Weights of a small GPT-style language model, trained from scratch on English Wikipedia.
Size: 10 layers, 6.71M parameters.
Architecture: LayerNorm before each block, learned positions, untied embeddings.
Training: a variant of SOAP for these matrices, 156M tokens, 2373 steps.
Each number is 200 + 40 x the weight over its row's rms, rounded and kept within 0 to 999. Layers, rows and columns count from 0. The size before them is the row's rms in percent of the matrix's.

# down: layer 5 MLP down (transposed), 896x224, rms 0.146, rows 741-800, columns 112-167
# up: layer 5 MLP up, 896x224, rms 0.143, rows 742-801, columns 112-167
down741,108,201,236,201,221,191,230,158,235,146,209,126,109,215,265,257,166,238,199,238,243,237,204,214,168,205,232,264,188,123,211,118,134,181,214,231,195,159,263,205,100,202,252,111,156,127,244,270,214,212,206,143,237,207,192,213,170
up742,101,189,207,248,208,121,167,234,219,232,267,125,226,157,173,230,191,186,151,142,214,180,191,247,172,221,181,132,191,143,234,180,150,184,171,227,257,209,139,162,210,149,177,112,210,158,257,229,156,234,242,270,161,198,241,219,108
down742,101,197,155,215,269,309,180,221,192,187,215,183,192,240,199,190,228,181,160,209,199,211,242,230,214,135,215,153,158,240,203,278,175,273,129,212,176,175,145,197,261,147,190,328,184,198,173,165,198,176,82,132,202,211,117,223,214
up743,097,207,183,177,131,195,288,222,219,257,254,186,210,270,221,170,192,173,215,187,231,299,193,225,190,285,167,133,261,246,188,245,183,310,167,240,166,321,142,180,170,177,224,206,212,142,219,296,196,209,267,133,203,200,200,235,221
down743,093,187,207,167,170,236,224,278,185,189,188,236,198,171,219,209,220,220,238,196,193,275,223,180,180,211,219,246,187,178,146,192,232,175,209,149,252,159,243,269,180,235,164,115,233,149,197,233,162,189,227,242,275,209,151,109,119
up744,104,254,216,155,170,237,161,208,185,208,238,227,246,198,240,155,251,173,270,309,226,201,231,232,154,202,242,224,265,228,236,178,199,100,140,210,177,215,167,194,180,219,161,202,208,239,221,232,185,160,160,202,198,229,214,264,223
down744,098,130,202,153,214,200,234,213,135,241,244,248,180,259,193,176,222,217,266,221,268,177,151,213,258,182,157,144,214,231,256,199,158,236,197,193,231,231,179,235,233,243,203,257,145,162,185,122,216,239,199,161,158,161,240,270,258
up745,100,184,235,236,165,243,136,152,197,202,238,159,186,150,218,171,212,222,203,185,187,218,196,246,185,123,146,110,166,116,191,239,230,175,220,238,180,229,196,236,197,173,258,245,221,126,162,237,171,196,156,195,163,225,170,195,219
down745,099,195,242,162,245,236,238,273,152,189,187,186,237,184,151,247,221,210,226,257,157,153,246,278,266,166,233,175,232,188,184,201,248,178,247,128,231,239,215,194,202,213,204,175,130,182,219,161,157,189,273,146,223,134,207,191,215
up746,098,180,188,184,229,226,219,212,180,243,231,228,220,225,126,227,278,201,191,230,239,245,236,252,234,226,256,184,197,247,130,186,258,236,221,182,198,165,218,273,131,144,245,237,227,201,202,196,228,138,207,215,159,212,257,190,221
down746,102,157,282,218,206,163,209,197,245,264,169,246,123,185,197,262,320,222,213,226,220,177,245,190,224,244,132,202,249,213,161,172,235,168,172,166,177,223,175,209,192,164,162,196,214,273,274,261,192,225,136,182,264,234,178,230,195
up747,097,227,240,182,225,239,114,106,201,210,194,229,202,217,138,206,144,200,183,184,219,155,232,218,204,207,220,175,244,163,249,185,250,209,180,185,249,200,158,275,109,228,225,258,252,226,204,299,210,170,144,198,199,180,187,233,190
down747,099,183,165,165,258,175,209,255,192,132,207,161,238,156,183,209,185,218,213,164,204,291,232,143,267,164,154,234,178,242,147,250,194,218,196,158,176,177,197,166,165,170,167,276,212,178,212,204,224,242,211,124,254,221,180,250,224
up748,098,153,203,204,154,198,193,169,157,165,280,195,219,201,198,274,220,207,185,262,152,208,175,153,142,208,235,224,241,309,191,197,177,238,152,220,154,214,211,244,174,202,173,207,135,196,162,187,218,231,171,198,190,217,199,87,156
down748,103,218,163,175,232,249,267,250,255,180,232,246,216,166,217,217,228,239,229,183,232,221,163,207,157,222,250,163,198,228,214,213,222,203,302,225,255,217,179,174,210,185,226,181,170,241,223,173,166,110,221,174,255,104,176,165,242
up749,097,184,253,159,196,222,138,240,216,271,163,233,211,232,150,176,223,245,248,195,270,204,209,154,246,221,231,157,164,230,194,175,228,171,184,209,195,230,229,171,134,173,247,150,214,202,143,174,235,249,160,189,220,253,239,228,200
down749,095,213,190,217,194,152,187,212,233,205,233,133,196,175,278,236,136,233,244,213,196,236,201,164,160,215,232,215,242,191,251,179,229,179,166,225,241,141,205,157,235,198,227,216,262,249,161,112,189,187,144,234,182,143,191,243,222
up750,100,203,213,200,197,174,229,274,178,195,116,176,228,264,244,139,200,227,94,168,168,238,188,237,174,227,202,144,192,190,153,149,188,141,275,197,185,203,196,240,221,173,177,273,204,191,233,211,227,203,215,255,148,172,250,138,212
down750,103,233,223,148,203,161,151,180,177,118,204,293,197,215,231,230,233,184,184,199,145,188,241,153,261,200,176,168,245,203,235,190,224,209,251,230,151,196,192,220,161,175,171,255,230,194,215,218,148,174,226,196,181,243,147,196,246
up751,106,211,271,184,192,126,193,213,149,235,243,203,247,159,204,183,221,179,240,153,238,198,223,160,273,200,212,214,205,251,123,163,237,171,200,171,206,224,212,136,231,195,300,257,297,177,194,219,234,177,265,185,160,174,266,186,186
down751,097,147,156,235,217,202,231,191,231,210,213,185,202,181,155,201,219,237,199,167,198,184,226,297,260,211,160,199,231,187,122,180,124,181,231,206,244,198,194,181,159,160,177,161,158,242,179,212,291,228,159,228,252,178,231,237,247
up752,111,205,216,136,231,142,204,241,165,124,178,133,245,137,208,175,267,186,188,157,255,223,172,213,252,141,185,148,154,264,247,174,165,283,186,274,191,224,190,190,199,182,197,250,255,193,183,165,132,230,162,182,199,213,220,213,234
down752,099,303,221,189,199,242,188,179,187,256,183,249,213,223,246,193,239,264,152,300,184,145,209,244,197,191,199,176,199,178,154,181,182,168,142,176,225,270,215,199,204,259,154,226,165,118,159,172,191,182,254,190,233,196,228,248,228
up753,111,181,281,101,267,195,96,271,209,231,169,209,110,191,173,273,167,154,247,155,169,202,215,241,149,256,184,246,257,229,177,224,154,194,208,182,198,184,235,202,237,160,179,189,155,203,198,227,196,217,263,215,266,229,152,164,248
down753,107,196,155,238,175,155,201,232,232,203,252,216,229,189,202,156,203,286,199,214,191,239,200,215,248,123,211,182,198,197,204,267,169,236,285,288,204,162,179,203,246,275,230,282,184,235,207,206,239,200,157,189,190,252,228,298,193
up754,108,142,281,144,219,155,133,230,183,174,248,213,221,233,239,151,222,182,188,199,169,206,176,264,177,155,179,272,218,173,249,135,149,244,241,93,192,228,229,193,200,274,166,195,195,135,186,255,213,236,176,191,172,123,144,221,155
down754,114,238,127,212,196,185,188,228,241,195,220,188,245,167,195,169,210,149,241,209,113,232,185,171,175,238,145,94,225,199,255,179,186,177,215,209,245,194,184,243,239,249,254,207,254,198,209,163,180,191,181,223,197,222,206,250,216
up755,098,180,172,235,243,192,324,287,216,140,180,213,220,211,195,238,211,174,250,143,252,187,202,190,259,137,201,229,276,253,246,207,150,129,294,150,185,89,220,275,253,215,245,225,196,243,242,167,154,200,171,225,210,236,242,174,232
down755,095,211,220,217,187,262,244,139,201,192,163,194,156,189,208,150,135,186,177,205,228,210,233,186,212,166,215,212,205,207,221,279,279,215,264,167,178,182,200,257,272,226,179,129,255,229,212,202,174,236,239,216,266,141,258,255,214
up756,107,166,245,297,280,199,195,210,306,244,192,211,211,203,203,202,267,159,182,157,138,248,214,166,242,210,205,180,189,184,185,200,215,218,186,204,153,177,162,179,197,245,238,208,204,278,177,321,132,231,223,158,173,236,167,251,151
down756,105,259,197,108,251,189,227,200,281,250,215,197,128,190,274,209,180,222,264,221,229,217,193,149,190,196,206,147,173,254,232,160,228,186,189,192,170,313,274,138,166,191,237,194,236,208,334,218,153,201,168,212,199,121,220,158,162
up757,103,236,128,140,193,243,220,191,238,162,203,189,192,233,209,288,172,136,184,146,201,159,204,236,178,183,195,194,234,160,253,234,147,267,183,247,258,196,268,241,190,128,161,145,196,193,243,152,208,219,299,229,175,233,194,183,213
down757,095,159,243,232,241,190,182,240,158,212,234,271,192,172,220,219,169,277,182,256,292,196,159,116,221,185,176,161,211,162,113,173,186,222,211,196,200,180,170,154,237,122,251,185,166,225,155,196,128,145,185,223,243,193,224,217,191
up758,100,175,107,240,223,117,190,175,234,246,239,138,262,143,248,198,155,194,189,206,216,203,258,187,144,134,182,165,190,179,182,163,228,105,199,214,210,153,231,230,158,179,178,177,180,240,84,215,219,235,190,144,225,155,156,208,165
down758,099,227,273,248,182,159,179,140,145,219,170,192,123,147,213,216,296,249,233,234,334,242,228,167,215,127,107,255,181,175,212,232,218,199,150,168,179,209,230,132,165,192,174,94,258,131,274,253,171,223,227,208,194,241,189,188,177
up759,094,184,198,251,259,210,188,194,249,158,227,260,198,180,182,116,160,264,232,158,204,263,179,278,251,157,211,220,256,223,198,175,269,225,194,198,164,220,245,248,191,160,251,182,204,280,227,230,216,202,233,228,202,171,206,198,152
down759,101,159,144,215,165,259,211,114,185,192,224,176,202,236,224,271,277,234,171,152,219,268,224,110,251,183,231,146,231,213,262,184,189,248,199,175,221,123,187,161,153,162,197,192,264,211,212,290,219,207,252,277,150,191,149,231,243
up760,095,195,193,220,247,147,194,139,210,182,161,144,219,147,215,234,203,175,183,155,190,229,156,164,202,278,206,154,227,211,249,175,128,238,240,157,162,223,267,264,142,229,201,254,262,202,170,241,229,248,198,271,196,184,207,238,214
down760,084,242,250,158,198,143,284,160,208,220,274,136,259,231,211,219,181,243,243,253,209,228,190,121,264,146,164,202,168,187,210,201,243,155,170,188,203,190,176,199,256,195,232,142,154,240,243,175,203,165,188,133,183,213,185,147,153
up761,091,219,257,198,245,188,145,176,282,194,158,227,214,188,133,180,198,144,196,148,160,310,152,212,147,217,208,236,295,186,188,192,218,209,107,220,126,202,189,181,200,224,260,269,218,215,190,220,215,243,200,190,160,162,169,177,111
down761,093,244,330,171,116,247,232,190,180,206,160,185,222,194,191,253,180,300,182,206,220,221,204,213,221,314,182,198,156,167,251,178,223,223,195,146,215,264,231,198,227,149,153,231,213,179,162,200,219,182,171,116,242,228,137,170,193
up762,100,140,216,195,164,221,321,192,248,216,175,175,258,159,186,206,208,152,195,169,190,217,208,207,267,286,194,211,255,168,174,219,151,226,122,244,211,205,187,219,169,194,254,240,245,159,201,256,209,180,238,199,205,239,211,168,130
down762,105,273,230,187,217,211,207,218,213,175,167,247,234,285,145,165,200,157,172,243,254,217,224,232,216,203,250,217,250,228,206,245,194,188,143,206,176,185,190,221,220,197,234,212,193,280,299,212,170,164,155,253,291,205,204,148,255
up763,113,247,193,218,213,233,182,119,241,268,153,209,289,194,167,198,283,172,143,206,202,306,153,178,199,307,206,188,201,239,305,170,195,141,204,206,146,178,248,253,166,209,239,212,234,140,190,206,243,196,132,201,223,209,220,178,261
down763,111,134,204,173,205,152,185,208,213,212,76,175,123,190,182,189,241,195,106,123,231,167,186,244,240,150,195,148,181,203,185,246,165,230,264,243,111,202,189,211,246,233,158,148,193,251,249,147,150,190,154,178,236,190,149,238,280
up764,104,213,199,205,257,223,131,233,206,159,201,259,190,168,152,257,253,237,158,185,225,179,187,271,195,195,295,225,141,161,200,211,230,153,199,158,183,213,227,159,235,170,204,165,259,163,220,230,226,230,220,235,165,242,186,180,162
down764,107,185,187,160,240,183,125,231,154,232,229,212,151,213,202,209,180,206,199,212,245,165,129,161,173,138,184,214,173,286,166,211,255,217,147,150,210,192,222,264,265,203,170,79,176,181,304,215,150,203,259,181,213,144,163,241,261
up765,100,200,171,200,212,216,136,156,159,155,210,222,157,210,224,173,166,206,256,157,165,274,183,230,244,233,173,183,284,185,310,162,164,184,213,183,212,87,157,165,188,244,243,153,230,212,167,247,234,130,228,207,192,191,151,195,213
down765,107,213,229,153,208,255,154,295,218,192,222,214,209,244,281,156,165,215,179,238,162,192,192,221,236,222,225,154,185,191,273,195,170,194,216,254,164,243,232,188,177,198,190,219,185,266,192,208,285,187,255,271,241,202,160,161,137
up766,097,292,187,216,256,204,152,176,198,135,192,217,261,199,197,159,157,232,239,175,100,191,239,184,161,148,185,263,188,216,200,214,247,264,237,252,138,175,225,211,214,204,233,189,258,204,242,252,208,199,214,189,205,282,225,231,201
down766,091,258,220,164,130,229,126,203,225,233,210,234,217,192,173,135,211,157,273,222,213,186,234,207,228,207,157,217,168,197,196,203,255,176,262,196,236,237,136,281,227,172,154,167,196,194,208,193,158,137,165,223,168,162,203,179,212
up767,097,181,157,140,192,264,243,202,229,174,207,229,245,106,164,196,191,172,216,188,218,205,224,195,190,240,149,172,250,189,192,219,219,226,212,176,112,225,221,167,202,258,198,198,239,174,229,225,195,253,224,273,192,200,184,180,196
down767,101,213,248,204,230,222,226,228,148,183,182,200,226,176,203,212,195,247,226,178,292,183,158,149,144,249,213,220,178,182,217,148,213,224,204,172,157,232,185,226,153,173,242,213,127,156,182,227,222,154,231,252,187,202,247,105,217
up768,099,230,193,217,272,214,263,172,171,200,246,168,276,234,280,171,194,242,227,282,204,204,126,229,197,197,231,125,195,219,170,190,243,132,196,219,211,240,230,259,236,152,188,285,196,196,213,229,215,217,204,140,158,234,217,135,121
down768,095,154,200,121,214,183,181,255,259,178,183,256,190,174,147,219,204,158,123,156,239,176,240,127,160,166,138,238,167,244,221,202,206,159,214,171,148,158,271,266,147,206,125,167,158,188,182,246,175,202,224,240,146,175,181,223,252
up769,097,226,235,192,196,239,201,166,232,115,190,213,183,254,221,180,188,178,141,112,184,210,198,146,103,244,240,240,229,197,230,188,224,188,209,212,236,175,159,177,151,199,181,174,188,260,233,151,220,225,209,158,216,175,177,196,152
down769,098,192,211,230,167,272,172,131,288,200,224,166,139,152,189,213,207,221,250,268,180,161,255,292,198,219,157,165,158,225,231,120,174,136,168,224,268,256,205,186,134,210,175,266,195,181,162,214,197,122,184,148,153,215,193,224,197
up770,087,163,217,147,132,273,216,277,261,201,239,164,249,186,193,140,141,208,175,121,186,165,288,185,169,179,181,157,226,137,212,172,270,185,281,273,198,262,153,190,253,210,191,131,173,197,218,239,165,253,262,194,149,197,196,150,234
down770,091,223,203,127,203,200,153,204,221,182,308,219,251,232,155,241,163,160,144,181,285,215,218,209,246,250,220,229,165,211,197,227,183,197,188,166,251,243,299,143,204,201,210,142,224,129,151,161,169,189,238,212,150,212,227,225,238
up771,104,216,157,125,182,181,166,218,164,255,219,258,235,184,218,211,198,188,226,176,198,167,153,190,191,222,240,249,221,202,162,222,188,203,191,156,181,237,188,158,226,197,178,177,167,157,193,155,160,161,156,209,160,164,198,145,229
down771,109,203,196,223,246,265,150,230,194,206,310,256,181,183,184,215,242,262,181,207,218,191,179,226,162,173,185,152,200,196,273,140,136,268,229,210,202,170,204,141,173,188,220,160,159,210,177,195,236,202,236,228,258,218,245,215,273
up772,112,231,194,184,198,182,216,172,301,236,165,202,229,239,150,155,210,252,233,208,177,187,147,284,205,223,222,123,209,167,230,189,177,183,203,224,278,239,164,191,186,209,230,199,146,267,171,198,243,239,169,245,177,253,207,193,234
down772,114,164,183,215,151,187,215,235,242,160,214,165,254,210,198,217,251,189,174,153,231,235,136,170,163,182,185,211,191,194,300,245,189,248,225,135,236,252,192,173,195,237,177,220,151,256,251,266,233,186,166,259,213,161,228,255,196
up773,094,211,139,203,246,231,210,248,209,206,169,206,267,217,173,241,221,186,197,286,207,188,220,159,194,203,220,204,181,154,158,237,240,123,264,156,232,194,126,232,138,175,270,199,188,154,118,201,272,184,249,222,158,194,218,222,162
down773,100,233,145,204,154,211,108,216,166,199,178,172,184,173,245,117,151,263,197,188,162,206,170,145,223,251,194,167,249,257,260,145,224,141,273,204,226,170,132,150,225,233,225,199,188,263,168,246,227,164,185,216,236,141,172,214,135
up774,106,186,214,192,220,218,222,187,227,199,167,220,163,157,238,222,191,213,134,305,228,169,198,99,216,180,279,156,154,243,294,212,211,191,153,178,266,229,183,139,206,185,190,225,251,170,206,183,220,169,212,189,189,175,262,246,229
down774,106,196,303,140,173,197,192,267,180,178,194,158,177,141,152,211,237,178,168,156,176,177,221,199,268,216,262,201,141,171,206,188,243,207,130,211,192,172,160,252,184,247,231,190,215,205,240,254,197,245,196,220,237,228,177,192,113
up775,096,234,171,192,189,163,211,200,211,155,202,187,178,162,205,206,195,247,146,195,229,214,198,227,266,217,196,193,225,209,140,100,168,241,134,168,251,159,149,191,130,205,235,245,212,229,218,205,251,231,251,269,171,229,171,231,206
down775,097,159,172,249,185,192,124,140,246,254,180,138,213,207,241,237,167,256,269,213,164,226,224,158,158,202,237,163,166,223,196,198,242,250,234,211,221,217,218,306,145,212,151,206,196,185,242,167,218,192,200,123,234,210,173,180,256
up776,104,133,251,176,195,148,256,245,236,190,197,254,264,236,194,261,178,116,161,112,216,137,159,319,168,159,222,204,171,170,220,172,227,191,207,211,180,227,213,220,183,153,233,227,226,250,243,194,229,167,271,249,209,191,154,228,204
down776,105,234,243,135,179,229,183,215,242,180,280,227,236,172,141,256,188,211,149,207,225,213,218,166,171,226,215,213,168,222,208,201,286,116,169,222,129,230,235,205,251,232,242,203,101,202,244,222,211,204,225,228,226,199,168,173,237
up777,096,316,156,211,234,287,238,221,229,213,174,187,295,142,237,208,219,187,219,135,234,195,192,171,189,156,156,274,184,156,251,267,215,224,110,216,200,257,231,198,199,253,259,189,139,179,239,216,206,187,156,103,298,191,199,197,154
down777,097,144,210,156,229,239,227,190,171,166,187,181,195,226,223,174,226,206,198,154,233,201,231,191,161,227,218,203,178,237,228,169,186,235,214,242,141,220,196,116,109,159,185,206,198,220,199,101,242,194,161,261,183,245,186,212,273
up778,111,184,185,124,228,183,145,155,206,221,226,241,156,234,181,197,208,242,180,209,184,146,228,148,217,144,214,156,305,278,225,200,191,143,167,186,199,256,181,205,165,226,216,260,164,257,276,151,218,200,201,203,186,198,246,144,152
down778,109,212,207,166,160,181,90,168,133,201,213,180,197,209,145,173,156,220,178,187,250,163,205,176,213,165,231,201,143,170,199,273,131,204,126,174,183,165,114,143,212,170,276,224,198,175,257,161,176,223,156,218,192,156,215,162,182
up779,098,264,246,166,248,216,241,179,121,112,308,226,161,233,170,163,196,182,180,203,258,205,179,277,172,188,179,259,193,250,141,224,206,193,237,159,301,224,282,252,206,251,198,153,236,125,226,148,235,224,162,191,173,186,242,223,207
down779,095,207,209,234,177,132,180,172,176,146,117,176,190,189,209,179,200,259,151,229,149,203,208,231,271,221,155,180,170,216,175,160,163,193,197,232,232,237,191,167,203,189,202,226,257,253,227,169,233,186,265,305,212,225,224,161,218
up780,098,231,221,227,143,252,139,172,144,201,138,208,182,221,261,240,257,147,230,200,212,187,164,202,151,237,223,218,199,183,210,151,204,304,197,203,262,169,152,195,242,226,236,258,234,202,222,172,267,193,234,221,158,222,189,247,212
down780,101,202,236,237,247,254,107,234,158,188,113,159,190,209,231,197,258,181,193,168,154,180,131,259,133,188,220,147,191,247,166,217,209,152,170,160,182,253,161,177,229,207,159,109,213,213,230,216,209,238,215,183,194,149,198,165,186
up781,093,267,161,212,163,240,237,136,194,137,141,219,201,176,208,208,167,198,148,119,166,257,236,155,192,215,205,188,198,237,230,159,217,196,143,157,200,178,130,285,181,221,237,237,205,116,177,222,193,193,250,198,174,284,231,221,238
down781,098,175,248,205,218,162,148,207,194,274,242,166,164,209,123,225,110,207,219,210,182,149,258,145,248,117,180,229,225,209,194,199,197,210,196,246,142,155,298,234,172,260,200,228,218,207,193,188,187,242,230,216,172,145,215,119,227
up782,097,196,202,256,184,172,210,233,268,212,210,238,288,241,228,252,212,124,108,211,188,201,155,212,155,270,145,192,259,208,289,214,225,238,226,233,237,244,242,257,202,145,188,220,241,199,251,218,214,203,174,194,203,171,183,184,152
down782,094,172,248,188,141,185,252,212,194,248,197,137,192,221,185,254,226,222,321,223,186,228,167,174,249,205,193,178,224,153,185,162,206,197,136,232,174,179,122,212,252,218,253,263,150,189,178,202,194,278,192,242,186,189,239,217,236
up783,099,169,214,109,159,263,180,162,190,149,219,282,217,220,239,194,223,190,197,186,178,140,215,197,176,152,121,160,260,212,122,186,188,176,255,99,274,250,201,239,202,192,225,169,219,199,198,272,177,248,205,223,163,239,162,223,160
down783,091,146,227,246,214,162,174,148,259,169,102,145,225,228,252,250,163,246,229,259,243,235,154,223,169,174,232,167,238,218,137,158,197,245,168,249,183,236,261,239,197,202,151,244,207,170,238,167,206,219,192,225,206,164,192,213,256
up784,099,184,203,216,173,157,152,221,197,256,207,121,168,165,167,231,219,176,188,239,240,205,210,242,246,243,212,167,249,188,240,138,143,237,181,130,104,186,188,177,153,175,173,169,115,209,203,221,227,190,96,275,242,195,158,251,187
down784,101,154,237,128,221,182,196,174,153,176,227,196,215,195,160,211,221,221,155,152,189,236,187,184,220,179,195,201,244,266,232,219,130,157,207,278,210,196,232,231,143,190,230,186,258,180,159,132,103,174,216,230,167,184,170,197,209
up785,106,193,253,148,171,190,260,177,212,215,223,122,193,218,209,188,177,224,181,211,240,114,210,279,195,224,168,230,153,173,153,217,196,217,165,205,197,246,248,131,143,174,231,226,183,219,264,171,165,203,145,258,165,258,146,195,219
down785,106,221,149,267,189,137,206,187,240,247,251,240,234,217,159,189,186,224,206,168,141,218,242,146,181,250,149,217,172,182,201,202,176,198,188,210,249,156,143,212,253,233,123,199,192,206,204,219,239,172,223,159,236,178,246,177,219
up786,099,236,192,199,312,210,270,229,228,180,257,148,197,131,199,198,206,209,216,276,232,192,231,225,254,219,193,220,134,211,135,164,169,151,225,177,223,208,234,209,198,189,282,215,225,255,179,246,205,181,254,218,237,198,190,189,133
down786,093,162,202,189,148,139,160,227,323,210,158,176,246,227,221,110,241,273,262,199,211,217,164,173,198,155,194,155,293,198,181,266,190,219,179,227,161,238,185,189,111,196,165,188,267,251,219,150,222,150,219,160,145,205,262,197,244
up787,103,207,263,291,235,229,218,165,266,194,211,181,244,165,155,224,211,215,189,279,151,214,232,125,189,121,231,204,172,241,257,212,151,235,191,172,157,168,207,146,210,243,237,217,253,272,201,148,207,199,144,194,201,261,165,222,225
down787,104,271,260,138,296,213,135,177,214,156,116,205,109,173,211,159,211,256,183,209,277,237,205,146,208,210,160,220,172,202,275,172,201,213,127,182,217,168,211,241,272,207,265,136,200,264,237,182,213,227,158,200,261,154,254,199,156
up788,099,249,206,206,254,254,181,193,152,137,203,295,269,216,183,240,168,191,145,209,160,193,181,192,143,204,231,221,214,229,172,161,197,126,239,166,201,206,232,187,113,189,248,189,216,172,161,163,274,200,190,218,238,178,172,184,212
down788,102,207,180,172,244,131,177,229,152,179,116,233,223,169,142,145,233,170,146,190,219,253,187,241,243,286,217,141,190,246,206,218,179,147,176,232,186,184,215,162,178,203,145,193,196,178,167,177,167,143,171,233,274,202,221,210,247
up789,101,236,195,330,225,171,140,236,174,257,205,236,262,218,201,223,195,195,196,159,242,211,216,215,167,168,246,178,215,213,85,242,250,181,200,236,163,169,233,148,200,239,190,123,218,120,238,278,203,156,198,272,142,204,139,170,199
down789,099,211,293,204,163,264,179,180,185,204,216,133,205,236,222,197,160,170,219,163,215,155,193,177,238,184,192,157,124,155,199,238,205,161,179,214,199,190,203,267,242,199,249,187,208,238,200,271,233,213,252,220,290,199,138,172,238
up790,102,138,220,283,226,236,241,180,194,205,176,192,226,208,184,220,228,138,214,224,197,189,233,225,166,256,246,189,198,180,127,272,182,224,175,113,227,195,182,267,158,219,241,219,162,148,194,204,174,210,227,212,198,149,235,208,269
down790,107,250,167,203,222,214,185,175,166,213,166,204,276,193,181,290,250,134,208,150,206,233,283,194,211,235,190,230,234,117,229,151,230,236,179,221,189,211,170,179,140,230,219,247,105,227,202,213,218,178,273,224,194,228,183,233,179
up791,095,223,215,214,233,227,170,218,228,244,172,222,196,189,199,193,145,144,229,260,123,223,216,208,240,263,228,259,212,199,179,193,187,270,156,235,242,269,138,113,141,217,127,200,210,166,148,221,145,237,178,219,230,181,222,241,181
down791,097,218,197,171,206,168,145,136,151,240,177,234,180,157,160,157,150,128,184,156,195,186,178,157,198,156,215,149,161,177,241,328,243,80,192,228,184,173,121,186,197,145,260,168,243,178,223,174,205,190,202,141,105,122,172,188,149
up792,097,171,214,163,226,218,216,179,215,228,300,218,208,202,197,233,179,158,216,283,94,206,181,231,201,124,251,137,159,208,181,261,215,203,261,127,171,196,175,210,256,241,195,268,242,148,174,217,103,197,178,264,139,207,198,244,159
down792,099,211,295,152,163,194,196,135,265,272,207,204,268,250,170,165,198,126,157,198,206,210,217,232,210,224,204,267,208,192,182,211,313,133,174,71,202,212,243,163,147,104,144,212,207,186,226,195,243,133,164,210,125,233,193,247,216
up793,102,257,179,224,166,201,203,139,212,207,226,233,204,226,191,161,206,197,223,193,156,119,198,118,123,209,192,220,209,168,227,183,142,137,249,148,233,214,247,216,225,192,211,183,247,183,178,227,215,235,272,139,171,216,191,252,232
down793,100,181,161,192,215,191,196,181,275,190,185,255,203,214,211,185,217,222,271,166,180,203,245,244,162,283,187,207,203,172,149,187,190,183,203,210,180,204,164,234,240,152,168,287,230,188,170,270,175,160,149,195,232,191,183,186,185
up794,101,238,125,192,110,213,199,146,222,112,110,303,160,172,225,218,180,178,203,186,129,190,190,129,270,258,274,196,201,194,198,179,218,212,250,178,273,212,172,240,212,254,185,122,228,265,181,188,247,200,245,178,105,207,198,247,203
down794,105,180,306,203,219,175,276,199,155,172,253,170,173,219,145,186,207,200,183,196,206,289,267,179,224,236,169,199,186,225,204,220,132,174,158,174,193,203,210,190,135,272,163,202,130,229,177,217,225,253,153,219,201,250,214,204,186
up795,102,228,229,234,150,206,286,109,196,171,189,210,239,233,219,229,141,235,215,161,196,168,188,184,212,208,231,145,255,195,192,248,210,204,208,177,241,155,290,212,169,194,119,184,267,200,183,229,238,183,149,253,141,233,217,187,160
down795,100,286,266,181,212,213,195,168,202,248,99,215,213,136,162,265,135,126,218,156,208,225,197,194,238,172,165,174,155,136,173,155,238,154,214,244,160,236,107,178,187,218,160,156,199,175,131,160,224,194,177,223,178,197,183,97,256
up796,099,182,231,234,166,189,280,204,266,194,229,178,204,187,181,218,196,237,213,173,198,184,222,101,225,265,175,224,169,231,180,178,199,187,232,321,127,152,208,189,86,201,177,187,219,188,266,206,159,240,117,179,255,204,214,181,319
down796,105,218,186,239,219,206,222,203,246,186,183,194,160,194,195,253,269,233,242,223,174,141,182,165,231,118,155,168,229,188,192,176,171,173,217,186,219,234,183,235,188,213,159,297,151,184,277,241,196,213,228,113,291,153,232,157,241
up797,092,214,213,162,217,234,214,226,140,152,250,264,182,182,163,282,185,199,208,195,168,237,153,182,176,199,136,228,172,225,151,203,283,200,222,192,215,196,169,149,148,146,151,207,120,177,187,176,193,190,140,206,230,262,175,147,221
down797,100,195,225,251,231,262,212,167,167,112,171,138,193,159,241,182,216,200,264,228,239,215,190,186,170,232,227,103,153,209,280,166,224,177,246,135,230,226,265,252,187,159,182,205,198,282,193,183,225,221,174,119,178,244,243,247,187
up798,094,237,143,192,169,218,189,200,257,203,112,144,203,190,239,146,201,219,182,224,171,225,289,175,282,262,211,132,257,209,157,268,249,242,214,170,207,99,132,197,138,157,241,192,219,158,213,169,222,194,222,189,151,144,283,229,182
down798,093,204,180,155,228,174,233,157,218,202,219,202,156,158,294,253,235,198,256,202,317,185,214,249,222,183,171,245,109,160,222,216,254,189,209,244,233,210,207,255,184,191,264,191,223,215,238,219,274,128,224,147,189,280,133,198,205
up799,096,194,139,209,125,190,254,147,276,222,216,174,111,184,218,242,226,187,178,216,186,192,131,260,176,233,148,199,220,227,254,182,132,194,125,185,250,211,221,132,225,193,175,190,203,118,207,204,175,184,275,181,263,197,242,270,197
down799,113,165,174,186,179,259,240,267,242,176,238,214,205,209,195,247,139,181,318,159,291,269,126,221,203,145,185,228,155,242,208,195,140,173,321,179,173,179,180,197,214,190,224,199,252,270,288,157,228,270,132,267,145,193,133,145,196
up800,097,177,230,206,256,148,179,146,239,291,222,168,234,190,236,238,232,102,180,222,199,173,119,154,172,164,234,223,203,197,196,177,153,126,190,182,213,151,244,176,213,256,206,145,180,269,205,265,225,216,281,245,249,203,192,272,158
down800,102,179,210,199,274,207,169,169,166,202,221,174,248,130,183,217,185,226,189,210,160,187,170,187,168,215,210,248,168,218,160,221,237,199,228,200,222,185,248,214,222,245,188,225,200,182,245,205,241,217,168,207,207,190,255,205,220
up801,096,186,205,176,128,252,152,227,273,175,150,208,234,219,129,114,222,210,209,267,163,197,196,123,234,154,193,213,210,222,179,187,145,201,244,129,228,260,137,195,268,200,244,145,177,242,218,302,271,203,185,213,165,149,209,196,198